Part of a small language model's weights.
Architecture: LayerNorm before each block, tied embeddings, ALiBi.
Training: a variant of SOAP for these matrices, 152M tokens, 3988 steps.
Each number is 50 + 15 x the weight over its row's rms, rounded and kept within 0 to 99. Layers, rows and columns count from 0. The size before them is the row's rms in percent of the matrix's.

# q: layer 4 attention query, 64x64, rms 0.0797, rows 0-31, columns 0-63
# k: layer 4 attention key, 64x64, rms 0.0805, rows 0-31, columns 0-63
# v: layer 4 attention value, 64x64, rms 0.0804, rows 0-20, columns 0-63
# o: layer 4 attention output (transposed), 64x64, rms 0.0993, rows 0-19, columns 0-63
q0 086:55 68 54 50 77 49 54 64 50 60 30 53 51 19 57 24 78 14 73 66 80 55 74 55 36 53 51 36 62 37 48 52 59 60 55 35 43 51 55 54 52 64 63 71 71 43 59 73 46 43 45 63 75 57 27 47 63 60 55 32 20 43 50 31
k0 099:61 71 50 69 58 34 51 64 55 62 28 57 49 29 60 35 75 31 75 79 69 40 58 51 36 56 53 48 64 37 50 46 62 65 40 34 47 65 78 54 60 50 72 78 55 49 48 64 44 34 28 31 75 68 49 27 71 44 56 25 21 46 59 51
q1 093:51 60 54 74 58 55 48 55 70 65 66 39 68 81 22 43 12 45 33 32 52 42 55 71 47 67 49 54 57 44 52 55 51 32 60 65 55 66 20 34 77 69 43 34 45 54 49 62 31 38 47 70 57 60 26 55 64 68 53 68 39 80 46 37
k1 098:37 34 47 45 62 39 37 48 76 68 68 32 34 51 29 44 33 52 33 15 77 52 80 58 41 63 43 45 75 43 24 38 49 35 48 41 66 69 32 32 57 50 41 45 50 52 62 49 40 61 62 63 56 69 33 45 47 70 47 71 25 66 54 19
q2 096:67 64 46 33 54 53 62 45 53 54 72 64 66 36 54 67 36 54 47 35 58 37 50 48 33 47 45 53 20 46 52 32 46 49 41 46 44 45 09 52 68 38 53 44 51 36 87 73 56 52 22 40 39 44 32 65 57 49 89 46 40 18 27 30
k2 093:64 84 41 52 56 61 45 50 61 55 63 62 73 46 49 79 55 78 65 36 79 24 58 49 56 34 68 34 32 49 55 59 49 48 55 36 55 32 24 71 62 50 68 45 57 41 61 71 45 74 31 56 53 62 47 56 70 70 75 56 38 26 30 55
q3 091:48 42 85 52 68 31 45 63 86 61 72 57 65 47 71 37 33 47 40 33 61 73 42 54 76 56 51 45 39 53 62 24 56 58 76 70 64 67 68 39 54 43 64 65 33 62 17 47 75 57 62 37 49 36 62 45 52 71 60 47 37 64 54 48
k3 090:52 57 60 43 49 24 23 58 59 44 79 46 58 34 42 27 36 43 31 34 51 62 45 60 72 40 36 19 32 52 58 50 57 24 81 67 51 63 38 35 21 37 49 57 42 46 13 54 58 50 37 35 44 19 53 59 64 55 42 37 41 53 52 29
q4 129:32 34 41 54 27 45 35 38 49 26 23 42 33 41 33 30 51 36 31 48 43 45 15 41 29 31 45 36 41 45 38 30 30 38 32 19 41 56 21 44 57 29 49 40 46 41 32 47 46 21 42 44 41 23 52 44 39 45 37 49 33 30 52 40
k4 084:15 54 76 49 62 67 70 53 59 50 50 48 39 33 68 37 57 41 53 49 72 67 29 60 42 62 68 44 48 66 58 42 29 48 48 27 43 62 27 61 58 27 46 49 70 49 33 44 46 47 70 51 84 12 44 57 55 53 43 63 55 27 68 21
q5 092:39 55 69 50 72 64 80 41 50 79 73 58 40 61 35 49 52 65 42 56 40 60 49 58 74 48 46 64 50 78 41 99 65 47 60 66 39 43 66 65 67 55 80 65 60 52 59 59 46 45 41 56 68 53 31 63 62 46 63 41 33 40 64 75
k5 095:53 35 62 48 70 69 63 38 53 56 80 55 18 55 26 53 36 54 06 51 48 64 42 47 64 37 30 52 56 61 33 77 60 65 43 63 29 38 60 67 72 62 62 55 62 67 44 63 40 51 36 50 67 45 32 62 58 41 68 40 19 48 53 70
q6 079:73 36 46 34 50 59 54 75 74 35 57 36 53 71 48 52 34 62 51 53 79 54 45 48 37 65 48 61 32 40 72 33 48 66 33 49 77 53 73 47 53 59 62 56 44 51 05 65 62 42 77 28 36 47 32 50 44 53 71 62 66 56 71 70
k6 097:55 55 62 39 44 70 58 70 61 59 53 60 69 75 19 39 72 79 63 69 54 55 44 52 36 60 62 55 36 36 62 51 73 45 45 65 62 57 56 63 59 56 65 71 46 64 41 69 50 68 81 54 38 75 18 52 57 39 50 77 83 47 65 46
q7 091:23 65 48 60 61 59 60 60 50 66 51 46 61 59 36 42 48 31 35 78 29 81 19 75 35 39 33 30 30 36 43 50 85 28 49 20 46 33 34 56 43 37 40 62 36 49 57 37 33 35 50 46 52 52 52 47 48 18 50 68 36 51 46 51
k7 101:42 60 37 41 67 49 55 56 54 57 54 23 60 52 47 41 51 37 48 45 33 63 39 68 40 49 24 34 42 42 42 60 78 54 39 00 57 39 44 67 54 43 44 44 33 20 34 17 45 42 47 38 74 45 81 35 52 46 61 59 40 53 56 83
q8 078:52 41 67 38 48 51 51 51 76 66 43 21 62 57 36 84 67 70 52 70 52 69 45 55 69 70 35 38 50 57 36 54 48 57 50 58 43 76 46 58 63 53 58 44 78 32 74 63 68 26 37 49 49 65 43 41 37 44 77 70 53 66 66 86
k8 089:44 57 74 38 64 59 45 57 52 76 33 26 73 62 39 42 72 65 68 46 49 52 43 64 54 63 30 36 43 71 53 50 42 42 54 83 16 57 59 56 85 48 55 39 61 36 81 60 61 32 33 61 59 51 26 62 40 33 63 51 70 57 62 65
q9 116:68 59 68 57 75 75 74 52 53 85 47 46 58 64 72 18 58 63 47 45 61 50 79 59 49 78 74 49 49 72 59 60 58 57 50 68 72 59 65 58 58 48 50 68 43 54 43 42 78 59 44 77 51 60 65 61 48 61 74 54 71 63 60 50
k9 090:59 55 59 56 41 67 61 48 51 69 31 34 52 47 60 25 20 50 26 33 41 49 75 33 40 69 65 32 63 67 32 62 40 42 38 62 69 58 49 47 51 29 40 55 30 33 25 37 75 55 42 64 24 48 62 34 44 67 67 23 38 27 68 52
q10 079:43 25 46 70 35 51 30 33 17 46 63 49 37 43 30 52 70 34 50 12 51 62 69 54 39 58 32 36 38 59 41 60 37 34 56 22 67 36 57 50 53 30 64 35 46 31 84 67 39 34 44 59 52 47 40 42 48 23 48 27 64 44 54 41
k10 089:32 41 34 64 38 58 54 53 20 31 78 43 41 28 47 57 48 45 28 28 53 72 58 67 62 40 36 49 32 51 47 55 50 33 46 28 78 34 54 53 70 39 47 10 45 46 65 72 33 37 58 45 57 60 46 31 55 35 64 26 80 41 54 44
q11 095:44 37 08 40 62 45 44 56 40 39 49 39 44 26 60 43 53 69 46 52 54 59 39 40 55 53 66 29 32 60 69 46 32 27 31 04 46 49 81 39 38 49 50 47 43 50 22 48 47 49 53 58 30 76 64 31 41 73 60 57 21 51 49 47
k11 098:62 33 08 50 64 47 57 74 48 45 57 42 66 43 68 42 68 58 52 50 56 63 20 33 45 55 60 31 23 54 70 32 44 38 17 27 40 71 69 53 71 58 78 55 40 64 30 58 75 54 54 57 35 63 62 49 46 65 47 61 35 59 50 46
q12 089:37 50 34 68 54 62 33 24 52 67 58 12 61 50 38 34 45 43 20 42 42 59 39 63 44 59 40 35 51 57 56 69 19 76 71 45 52 47 36 30 31 34 22 43 46 55 32 63 32 50 62 36 58 45 37 70 26 53 52 42 34 28 50 32
k12 088:55 49 14 66 66 81 46 46 43 63 46 31 64 60 64 39 71 46 37 46 60 60 47 34 34 59 36 50 38 57 56 63 45 75 86 55 54 69 53 39 43 35 29 61 39 57 60 57 50 48 74 43 56 54 33 65 07 47 72 49 27 30 60 41
q13 109:56 61 75 84 58 76 71 51 36 35 43 63 53 70 63 43 41 63 58 54 53 54 50 54 72 78 41 56 77 58 78 53 59 62 52 63 48 52 63 60 42 71 51 44 68 69 87 44 69 59 63 59 44 47 61 43 85 57 51 62 66 74 45 64
k13 090:42 52 65 85 54 70 70 43 28 19 34 52 62 74 30 47 36 75 60 53 41 46 50 33 55 61 30 51 61 44 60 47 61 71 64 46 43 62 56 69 45 52 42 49 73 40 81 38 63 65 46 49 28 30 50 26 80 60 27 51 54 64 31 50
q14 076:46 33 13 61 42 43 52 41 34 42 35 59 51 67 46 42 66 75 60 53 67 42 34 44 63 34 41 63 82 45 55 21 54 49 60 33 52 51 36 58 61 46 32 77 59 36 12 56 44 60 25 62 45 62 47 53 61 72 50 36 64 37 58 85
k14 089:42 08 35 52 43 37 51 47 46 48 55 53 52 72 70 45 73 72 46 50 72 62 52 50 42 40 43 62 82 37 50 20 65 49 56 30 44 54 20 46 58 45 40 83 62 42 05 52 58 53 45 60 48 52 33 62 58 62 53 49 71 28 49 61
q15 081:41 27 80 42 43 79 19 57 60 50 47 38 42 30 66 40 67 58 52 44 58 63 83 41 51 29 16 64 23 39 69 47 49 48 36 53 31 47 55 68 61 47 31 48 39 68 43 35 48 71 42 31 57 84 54 46 42 75 52 57 53 39 56 54
k15 090:41 43 65 33 55 81 47 65 76 50 46 12 53 43 55 65 41 40 23 61 51 55 73 50 66 58 51 66 15 48 73 36 58 59 56 44 58 44 61 37 46 47 46 58 38 63 22 50 59 82 34 27 61 57 36 48 56 58 24 23 63 64 57 54
q16 082:22 49 44 59 49 57 72 50 55 61 39 79 53 62 80 58 54 55 73 34 71 57 57 40 08 51 56 29 66 16 52 67 50 74 57 58 27 42 59 36 76 54 43 50 50 75 71 60 54 56 43 52 34 55 68 69 44 43 49 44 45 60 60 28
k16 094:30 52 50 35 75 33 54 58 49 24 48 52 68 25 66 56 48 52 32 54 51 38 62 49 17 42 54 47 56 27 34 84 29 62 38 23 32 36 50 34 46 44 36 30 54 48 28 51 36 43 39 27 24 49 53 40 43 56 34 23 57 66 65 30
q17 081:37 71 52 19 47 61 25 50 75 45 49 43 70 61 56 61 45 47 42 48 71 33 51 44 50 38 26 40 39 75 47 61 45 21 60 53 45 71 61 47 24 43 58 57 47 59 51 73 53 38 38 59 36 38 24 40 49 31 14 43 42 11 61 39
k17 080:50 75 57 33 63 58 42 48 57 58 72 29 71 57 71 37 50 60 45 58 69 09 54 44 51 28 44 56 32 71 33 53 36 51 52 30 34 69 84 35 46 77 67 74 53 49 50 56 49 33 38 63 64 42 56 42 46 38 39 51 44 26 81 46
q18 110:61 76 51 42 62 64 59 86 30 52 62 76 84 77 69 44 57 75 65 61 50 72 54 81 61 58 71 76 51 42 40 59 46 50 57 56 31 64 60 56 44 65 64 48 46 63 68 45 64 55 66 40 61 54 56 52 69 56 55 50 74 72 64 49
k18 097:64 57 35 22 30 39 43 76 26 30 43 62 63 81 50 55 53 65 57 33 48 61 52 45 63 78 56 61 40 25 09 57 34 58 45 40 24 64 63 46 42 39 50 34 53 17 53 29 49 41 49 40 69 46 31 57 55 49 28 46 51 57 38 49
q19 089:73 32 52 49 20 70 64 26 78 55 62 74 31 60 71 51 38 41 36 70 64 59 32 54 53 53 55 49 66 29 69 22 63 37 62 64 49 29 63 30 59 46 54 50 52 56 41 51 64 54 73 55 78 54 65 49 33 68 51 38 62 72 55 28
k19 096:68 31 54 63 46 48 52 31 72 36 54 64 38 70 78 47 37 66 46 58 50 48 21 56 54 49 61 42 73 35 74 38 65 26 63 57 59 36 91 44 65 36 42 45 45 39 50 63 67 61 62 50 85 61 80 65 45 70 45 34 63 53 46 38
q20 083:79 57 68 66 61 56 30 63 63 20 42 63 32 49 64 41 31 54 36 29 50 71 60 46 61 65 61 50 61 55 57 33 78 88 56 58 45 61 38 62 57 60 42 41 45 63 63 85 49 64 39 58 48 50 51 87 22 35 47 50 50 61 56 53
k20 081:85 62 75 67 72 57 28 57 48 32 37 45 28 39 64 39 36 58 37 64 41 64 51 51 46 55 74 46 51 57 41 42 71 59 54 43 53 65 19 65 19 46 57 42 39 61 68 76 53 52 33 35 56 45 25 76 19 40 48 60 67 57 59 56
q21 098:48 83 73 67 46 49 48 62 56 62 40 62 70 49 72 78 51 50 48 32 73 68 54 65 53 62 45 61 61 63 58 50 74 54 48 60 63 67 56 71 62 80 59 86 61 68 60 61 53 66 64 71 66 67 57 54 54 51 69 67 76 51 69 40
k21 091:63 81 42 58 15 42 11 50 42 22 33 54 53 49 61 63 64 38 32 24 70 61 47 50 36 48 31 51 72 63 49 67 66 56 34 58 48 61 53 73 53 69 65 75 51 47 63 47 52 70 42 62 70 44 75 51 61 56 52 54 73 33 51 40
q22 085:30 33 43 26 25 70 31 58 49 43 74 42 53 30 42 42 50 53 41 48 30 34 37 80 22 19 23 42 36 54 30 54 41 56 53 31 66 31 51 47 36 70 33 42 65 45 25 55 34 37 35 26 36 37 57 49 49 52 61 38 40 54 48 26
k22 083:23 56 36 50 38 66 44 61 63 64 56 68 60 71 69 53 76 46 84 34 25 36 37 33 21 28 34 60 27 55 36 57 67 44 53 65 62 56 64 76 68 70 52 57 63 39 39 80 68 51 50 51 61 50 42 55 41 48 74 57 49 61 39 39
q23 122:46 63 93 61 76 62 51 63 62 76 47 65 58 62 57 59 63 59 46 57 56 62 58 65 81 74 63 66 42 67 72 75 65 74 60 61 58 41 63 50 42 75 55 48 59 38 54 67 64 59 49 68 58 63 50 73 66 76 42 63 68 59 66 56
k23 091:62 60 55 82 62 48 35 34 71 77 41 56 39 61 23 90 40 54 37 49 34 52 42 43 59 51 55 63 30 53 57 74 56 83 36 42 63 47 39 40 38 45 59 46 55 18 48 64 45 40 34 58 51 64 57 68 63 69 29 43 42 43 83 55
q24 111:41 57 68 48 83 79 43 56 51 69 75 73 56 52 68 49 58 45 61 45 48 51 65 51 67 66 62 49 74 71 75 61 60 50 51 85 46 67 69 61 56 39 64 57 50 66 47 48 72 49 58 59 62 62 61 61 64 44 72 69 77 81 68 51
k24 089:55 39 34 43 76 78 23 60 51 31 48 76 65 68 34 46 29 39 46 24 29 53 55 51 59 45 86 31 72 48 67 61 70 57 40 78 48 68 56 47 61 30 54 63 52 61 42 43 48 40 41 69 56 52 63 57 67 32 64 26 66 67 55 54
q25 111:51 40 31 56 44 50 33 34 26 45 52 48 47 45 61 47 38 50 30 44 27 62 30 69 14 43 20 57 54 62 61 46 36 32 52 71 52 27 39 41 50 27 36 56 63 48 56 59 26 29 40 55 36 23 29 55 42 35 12 50 39 41 30 32
k25 093:67 43 31 52 33 53 38 60 40 43 48 64 26 32 84 57 37 69 66 31 47 50 50 65 18 47 12 49 41 63 47 58 54 33 49 45 63 30 50 53 64 42 23 62 72 48 48 53 24 45 50 62 44 39 43 50 42 68 30 59 29 38 55 88
q26 097:67 55 47 59 48 65 39 27 58 56 68 42 57 41 68 73 52 67 79 24 34 64 67 75 50 56 37 52 74 24 48 50 65 41 60 39 44 55 38 73 53 72 76 54 50 55 69 57 54 41 56 58 59 38 56 84 42 76 49 41 31 19 64 38
k26 104:50 53 43 40 38 58 32 38 39 46 57 45 37 20 71 52 57 68 61 15 36 49 73 68 51 38 41 41 58 07 34 33 64 55 42 45 32 43 45 77 48 72 54 44 44 63 57 54 46 56 66 52 55 34 59 74 48 56 48 29 20 14 49 37
q27 081:33 45 40 25 65 44 51 40 74 60 33 69 25 54 66 32 76 72 72 34 36 47 42 61 48 48 36 32 53 55 45 67 36 54 40 61 71 59 24 38 54 62 64 65 28 52 65 57 62 77 60 20 46 66 27 36 31 57 48 58 62 40 71 41
k27 094:49 53 26 13 54 28 44 41 55 52 40 63 21 52 69 34 42 46 56 24 31 54 42 65 61 76 43 42 49 43 45 69 44 64 55 62 65 55 33 13 65 74 61 48 55 40 74 71 56 71 55 41 53 45 37 42 73 61 75 39 59 37 64 68
q28 113:27 59 45 14 42 39 48 38 20 05 26 37 43 55 23 48 41 45 42 20 30 45 43 40 26 57 55 32 30 57 48 23 37 40 54 63 42 37 54 38 34 30 34 39 53 32 43 29 40 40 44 45 53 43 33 43 42 53 45 43 41 36 48 42
k28 084:26 62 52 27 43 28 67 41 56 17 60 45 47 74 31 59 39 55 52 27 48 49 45 52 33 55 65 49 50 84 60 23 51 72 58 64 67 28 79 45 42 36 48 52 56 61 35 21 63 38 38 44 31 39 40 61 42 62 66 39 40 57 80 43
q29 110:54 63 64 53 54 42 49 52 74 67 66 53 38 73 44 54 65 64 45 61 58 54 63 74 50 74 52 71 64 52 64 73 67 46 70 46 46 72 47 64 37 39 78 69 63 84 73 62 59 63 61 59 54 69 85 74 70 51 38 49 73 64 48 51
k29 110:42 71 51 61 57 42 50 49 50 56 60 51 53 81 56 24 51 55 43 60 40 46 47 62 60 91 53 73 54 52 53 87 63 37 66 48 37 42 46 63 53 28 68 67 63 74 73 52 54 52 53 84 59 72 82 81 62 43 46 57 63 57 42 53
q30 105:18 37 50 36 59 49 57 57 17 56 23 37 40 41 41 32 59 45 39 43 45 32 39 25 57 61 48 42 49 42 56 16 27 18 39 44 54 42 64 36 41 47 30 73 60 52 38 62 42 42 34 32 49 41 66 41 25 16 31 58 55 50 32 40
k30 097:41 58 55 55 71 54 67 78 34 61 36 48 48 53 41 62 65 46 25 46 41 65 49 43 35 62 68 37 50 40 62 35 35 29 39 49 60 47 65 43 16 73 31 74 91 57 60 82 43 57 29 36 62 36 69 45 34 31 36 64 48 46 42 60
q31 124:45 24 22 39 51 37 33 16 34 33 42 52 20 41 30 36 28 32 49 23 52 46 46 49 34 53 37 41 42 46 31 35 26 41 40 36 31 44 45 43 21 53 25 54 55 25 51 36 46 35 37 45 29 52 64 45 45 46 47 33 29 34 34 46
k31 101:34 37 27 44 64 40 56 27 56 35 41 68 31 30 33 40 30 35 51 36 74 52 36 62 34 56 40 46 24 62 31 08 33 50 50 48 30 43 53 51 14 65 24 65 63 42 45 51 48 43 48 42 35 81 63 48 42 51 54 42 41 31 44 41
v0 095:21 40 21 42 50 45 28 45 40 62 31 22 44 38 35 48 26 38 30 42 47 50 48 62 45 34 46 40 36 30 39 32 39 54 50 57 23 30 25 29 38 53 42 24 31 40 50 48 26 41 41 43 27 55 26 40 35 63 54 52 20 44 63 36
o0 073:58 44 81 62 33 33 64 46 42 04 58 64 40 51 49 38 61 54 59 48 27 45 36 17 35 54 46 46 47 59 51 47 62 20 47 24 69 57 68 71 52 55 55 88 54 42 33 55 55 52 50 50 45 29 60 45 68 27 36 34 55 43 27 52
v1 070:51 66 69 51 44 57 62 58 18 54 43 65 27 40 42 73 71 35 61 32 64 41 54 40 28 75 56 58 59 47 42 57 51 58 46 22 67 49 62 59 66 53 70 65 28 74 63 66 60 41 48 35 54 60 77 80 39 29 52 71 74 44 26 41
o1 071:51 19 28 39 56 44 43 37 81 63 46 39 65 52 67 29 42 72 55 83 42 53 57 63 57 24 27 55 44 56 61 30 55 54 66 70 34 60 35 44 43 39 27 36 76 38 41 44 49 53 46 78 63 41 31 16 54 57 40 40 41 69 61 56
v2 063:53 49 46 53 48 55 37 45 55 65 70 46 56 73 59 54 41 28 61 79 60 61 60 69 53 47 79 45 40 51 69 54 83 67 58 59 31 84 47 48 69 66 63 43 73 31 66 59 71 67 52 75 51 43 46 67 49 52 66 33 42 30 78 76
o2 060:48 73 68 51 39 54 59 75 57 41 37 64 47 38 43 55 46 67 43 04 25 58 44 40 49 46 25 62 56 48 37 56 28 44 57 51 89 27 59 49 34 46 46 61 58 64 51 50 46 52 53 25 39 62 60 51 54 66 64 60 68 77 30 14
v3 063:45 67 64 53 78 36 25 56 48 86 63 81 56 64 48 48 41 60 63 62 56 74 69 33 46 51 43 59 84 50 64 49 59 60 56 50 78 55 50 38 67 50 65 79 69 28 67 56 29 61 57 42 47 52 38 67 44 61 59 49 22 44 67 59
o3 062:55 34 54 50 30 74 91 37 63 46 53 44 46 58 61 64 47 45 50 41 41 42 32 79 41 52 60 39 27 66 27 69 38 50 56 48 25 57 56 69 30 51 34 23 58 72 44 59 84 57 38 73 59 58 78 43 46 61 39 53 71 61 38 40
v4 059:78 73 52 25 63 48 29 53 55 48 29 33 34 62 66 42 38 36 28 55 67 53 56 47 42 55 86 29 54 54 61 59 73 42 13 52 48 50 31 56 57 30 40 18 60 21 53 54 51 44 52 62 36 44 42 37 51 44 45 43 69 67 23 51
o4 068:20 38 50 68 41 50 62 51 38 43 81 70 85 55 51 67 60 43 66 34 20 37 47 52 60 49 32 68 47 50 38 39 51 59 75 62 55 47 52 42 48 73 43 94 54 80 51 49 50 63 47 43 73 54 67 59 54 75 55 61 47 31 67 50
v5 109:46 29 50 25 41 38 21 37 40 39 22 28 30 40 28 45 53 29 34 53 29 30 49 43 34 45 36 28 29 24 62 34 43 52 26 23 31 48 75 38 33 47 29 42 63 43 38 25 46 48 54 46 36 43 43 36 51 52 41 33 52 33 37 49
o5 077:53 57 59 67 38 45 47 51 53 40 70 62 55 60 53 37 29 61 42 30 60 51 24 32 64 48 49 65 58 59 00 43 40 24 61 68 44 39 13 49 45 34 75 48 16 24 41 78 50 40 36 36 50 52 45 52 50 35 50 49 41 53 34 51
v6 077:18 48 52 21 35 38 48 54 43 24 36 53 53 59 36 38 64 27 30 40 32 34 11 62 63 45 57 22 57 18 50 54 27 61 68 41 53 38 47 43 35 37 52 36 26 69 32 49 45 49 61 40 52 28 54 44 34 64 47 75 38 57 51 46
o6 074:83 44 48 81 52 60 49 41 52 61 52 37 35 60 64 45 29 88 38 67 72 63 91 50 40 46 37 77 47 78 47 34 62 25 45 50 41 48 43 56 71 60 46 61 54 32 46 39 54 51 42 59 39 61 37 42 59 26 45 28 55 30 40 64
v7 072:55 53 50 41 40 60 73 39 52 46 42 43 35 40 36 41 34 33 28 49 46 30 59 48 76 38 43 73 18 40 48 30 26 33 12 49 57 62 56 60 31 40 31 22 56 38 36 41 32 48 25 58 41 33 43 54 66 61 59 35 55 20 29 55
o7 065:40 44 36 34 59 30 15 51 47 45 39 51 64 41 61 54 47 58 74 34 55 44 34 60 27 63 50 40 86 53 50 57 78 43 92 45 49 31 31 26 71 56 51 64 52 56 57 46 62 53 57 21 60 80 38 43 43 32 43 62 53 68 62 48
v8 062:58 48 45 61 38 24 20 37 38 56 32 43 42 31 80 64 39 70 30 42 38 50 33 62 44 60 48 53 66 34 41 33 30 42 35 37 58 24 54 53 48 44 34 52 30 74 57 33 50 37 45 61 40 68 82 29 17 32 35 46 70 48 42 40
o8 060:34 31 55 39 71 71 65 42 59 36 58 48 45 65 24 26 57 26 47 55 56 27 53 18 58 33 41 47 40 57 69 56 72 47 49 36 31 66 48 49 47 28 63 49 56 47 41 58 36 57 59 25 70 29 28 64 82 45 72 51 23 65 52 61
v9 074:62 56 63 74 61 54 60 41 79 30 26 61 55 45 45 51 71 54 42 57 56 38 54 44 49 45 82 36 68 73 45 69 80 76 59 50 36 78 37 34 53 67 63 36 46 51 57 74 35 34 24 52 41 50 60 48 76 55 73 66 53 65 43 31
o9 076:53 53 29 38 46 41 41 69 28 75 67 36 54 54 42 51 33 38 49 54 46 66 52 54 51 64 19 65 42 17 59 38 28 39 39 63 64 25 59 77 54 49 26 78 50 38 42 35 66 66 67 41 60 58 60 62 34 56 13 34 38 54 62 64
v10 071:37 65 61 40 45 44 39 50 59 26 57 27 54 74 59 29 44 60 39 44 33 60 46 34 51 77 63 21 59 43 43 59 40 71 80 54 61 62 40 61 61 35 46 48 60 78 63 33 62 27 77 54 45 38 40 25 35 64 43 34 74 71 72 37
o10 074:68 18 38 58 62 60 61 40 32 69 60 60 45 37 47 68 52 56 42 42 59 43 46 59 63 33 43 57 40 60 59 47 50 22 22 37 30 34 62 30 36 64 64 59 25 16 27 59 46 64 45 44 51 41 54 82 50 40 57 65 26 25 22 52
v11 064:72 39 49 48 59 20 63 39 53 50 48 90 24 36 51 53 30 40 31 29 34 57 61 42 70 22 40 78 48 26 58 28 29 50 16 68 65 40 41 41 57 57 45 41 48 44 52 37 40 35 28 39 41 57 38 54 60 48 53 59 60 37 29 46
o11 062:24 50 43 41 37 71 39 49 57 42 35 06 77 60 51 45 47 56 64 69 76 26 26 51 17 81 46 32 66 63 34 55 77 50 76 27 28 64 56 56 44 43 45 56 55 55 53 51 56 66 58 69 57 56 56 42 59 41 52 42 38 56 49 53
v12 076:61 63 49 36 17 39 41 47 45 54 58 33 53 39 51 39 25 70 57 67 65 44 55 13 49 65 40 51 43 49 50 49 48 35 32 39 61 51 37 64 27 61 42 23 51 73 43 54 30 46 59 44 72 34 70 46 15 36 57 59 15 37 30 31
o12 082:42 32 60 63 78 63 55 48 47 47 32 75 40 49 61 59 77 35 42 26 28 64 34 85 39 39 48 51 50 42 45 53 51 67 59 55 32 34 49 37 71 33 64 67 62 33 48 52 73 32 48 51 48 58 33 46 78 71 43 44 79 58 83 61
v13 073:62 74 42 50 34 63 33 63 40 56 41 29 42 51 62 50 80 46 46 57 34 57 00 52 40 28 34 45 64 37 33 31 58 49 33 27 48 50 49 48 61 36 42 47 48 51 23 50 49 50 46 45 38 36 40 34 32 18 24 34 65 49 25 35
o13 069:21 09 55 53 48 33 57 38 64 28 71 79 63 58 30 40 27 35 48 49 67 33 80 30 42 57 69 45 30 43 62 46 47 50 54 67 40 28 43 52 25 57 66 62 32 47 63 48 30 31 53 52 52 60 60 44 65 60 55 53 21 41 57 60
v14 060:61 57 48 66 62 39 64 45 31 09 74 57 30 64 79 48 51 51 59 28 66 56 60 59 41 70 63 70 16 64 48 31 63 75 52 66 54 86 43 48 62 64 61 46 59 52 67 41 65 64 44 47 62 56 55 49 42 70 50 27 53 44 65 64
o14 068:51 44 39 36 53 74 30 66 77 87 31 41 64 25 40 63 43 62 55 53 28 47 44 42 53 37 33 39 73 39 72 60 46 42 65 42 69 44 62 53 40 31 45 30 56 42 26 48 57 58 64 51 39 39 47 77 61 31 77 72 56 63 26 32
v15 084:37 28 62 23 55 45 52 39 48 85 59 45 58 27 45 46 28 24 50 40 39 58 88 35 43 67 39 32 14 53 26 50 41 28 51 25 51 47 54 25 67 54 53 53 43 65 72 42 40 50 63 41 28 55 49 55 40 59 51 45 55 62 69 34
o15 073:61 62 46 75 48 53 53 58 38 41 58 50 34 57 62 42 67 74 68 55 56 52 25 59 61 33 59 62 91 47 59 54 54 76 49 81 39 51 50 59 12 36 49 70 52 22 18 60 65 39 51 63 71 36 41 35 53 59 46 57 55 27 36 55
v16 072:60 38 59 72 31 38 53 22 65 73 48 51 66 67 41 80 43 41 52 61 38 51 42 55 63 30 60 49 52 41 67 66 46 82 67 42 70 57 43 64 91 55 72 77 72 57 49 66 65 37 40 58 46 54 52 67 60 22 60 40 71 43 48 46
o16 059:42 81 61 29 68 53 47 74 66 37 41 43 38 52 56 21 44 77 55 65 74 64 43 43 38 78 39 72 56 69 16 38 56 53 27 55 45 40 76 43 26 62 43 49 34 32 71 48 40 59 69 57 62 54 57 47 49 73 40 56 35 64 60 51
v17 082:81 57 90 47 61 38 51 67 43 44 19 28 32 58 55 50 46 49 60 35 37 38 48 39 50 56 68 48 58 57 66 41 36 65 61 54 50 88 19 66 36 66 69 70 48 40 68 37 70 27 70 52 58 56 56 35 54 52 47 41 23 51 49 38
o17 085:31 36 25 50 40 53 47 35 46 47 76 65 69 65 52 64 65 55 42 61 51 58 40 46 39 57 31 52 37 33 28 52 68 40 43 55 48 19 90 37 54 44 38 18 47 39 29 81 31 65 37 62 33 47 46 72 42 57 64 46 73 66 55 63
v18 086:64 69 64 57 59 54 49 51 86 46 64 80 73 55 55 44 72 74 58 73 51 56 41 70 57 52 30 54 93 36 59 52 58 55 46 66 66 68 66 46 76 62 64 71 71 58 61 60 67 45 59 67 56 36 58 65 50 57 64 58 47 47 62 75
o18 070:54 23 39 48 44 61 71 61 20 74 40 31 41 57 51 58 33 27 40 44 78 57 65 43 52 59 60 51 22 58 48 71 52 68 65 38 33 51 33 67 17 37 39 36 36 54 64 47 51 70 37 27 58 80 69 50 49 53 43 46 62 68 36 28
v19 070:44 36 43 47 58 43 46 32 47 32 45 49 45 25 83 48 72 68 61 40 60 56 66 64 28 58 18 41 02 41 35 45 49 22 28 63 47 49 56 25 47 62 64 40 59 68 53 33 44 51 56 30 56 63 58 29 39 54 36 50 55 60 23 38
o19 069:58 56 57 58 51 65 43 71 45 67 61 41 51 46 30 50 36 34 58 66 31 41 42 20 57 50 70 59 91 42 70 51 63 82 64 47 53 62 40 87 36 29 38 57 38 38 32 63 68 49 56 66 41 42 37 80 68 48 61 55 51 27 62 62
v20 071:37 36 66 44 58 23 28 39 57 49 51 82 57 63 62 61 57 42 38 36 49 74 23 52 86 30 63 41 55 58 47 67 54 33 56 29 82 54 31 58 31 20 48 43 42 34 43 43 25 74 58 59 44 54 52 27 48 59 30 33 51 48 50 45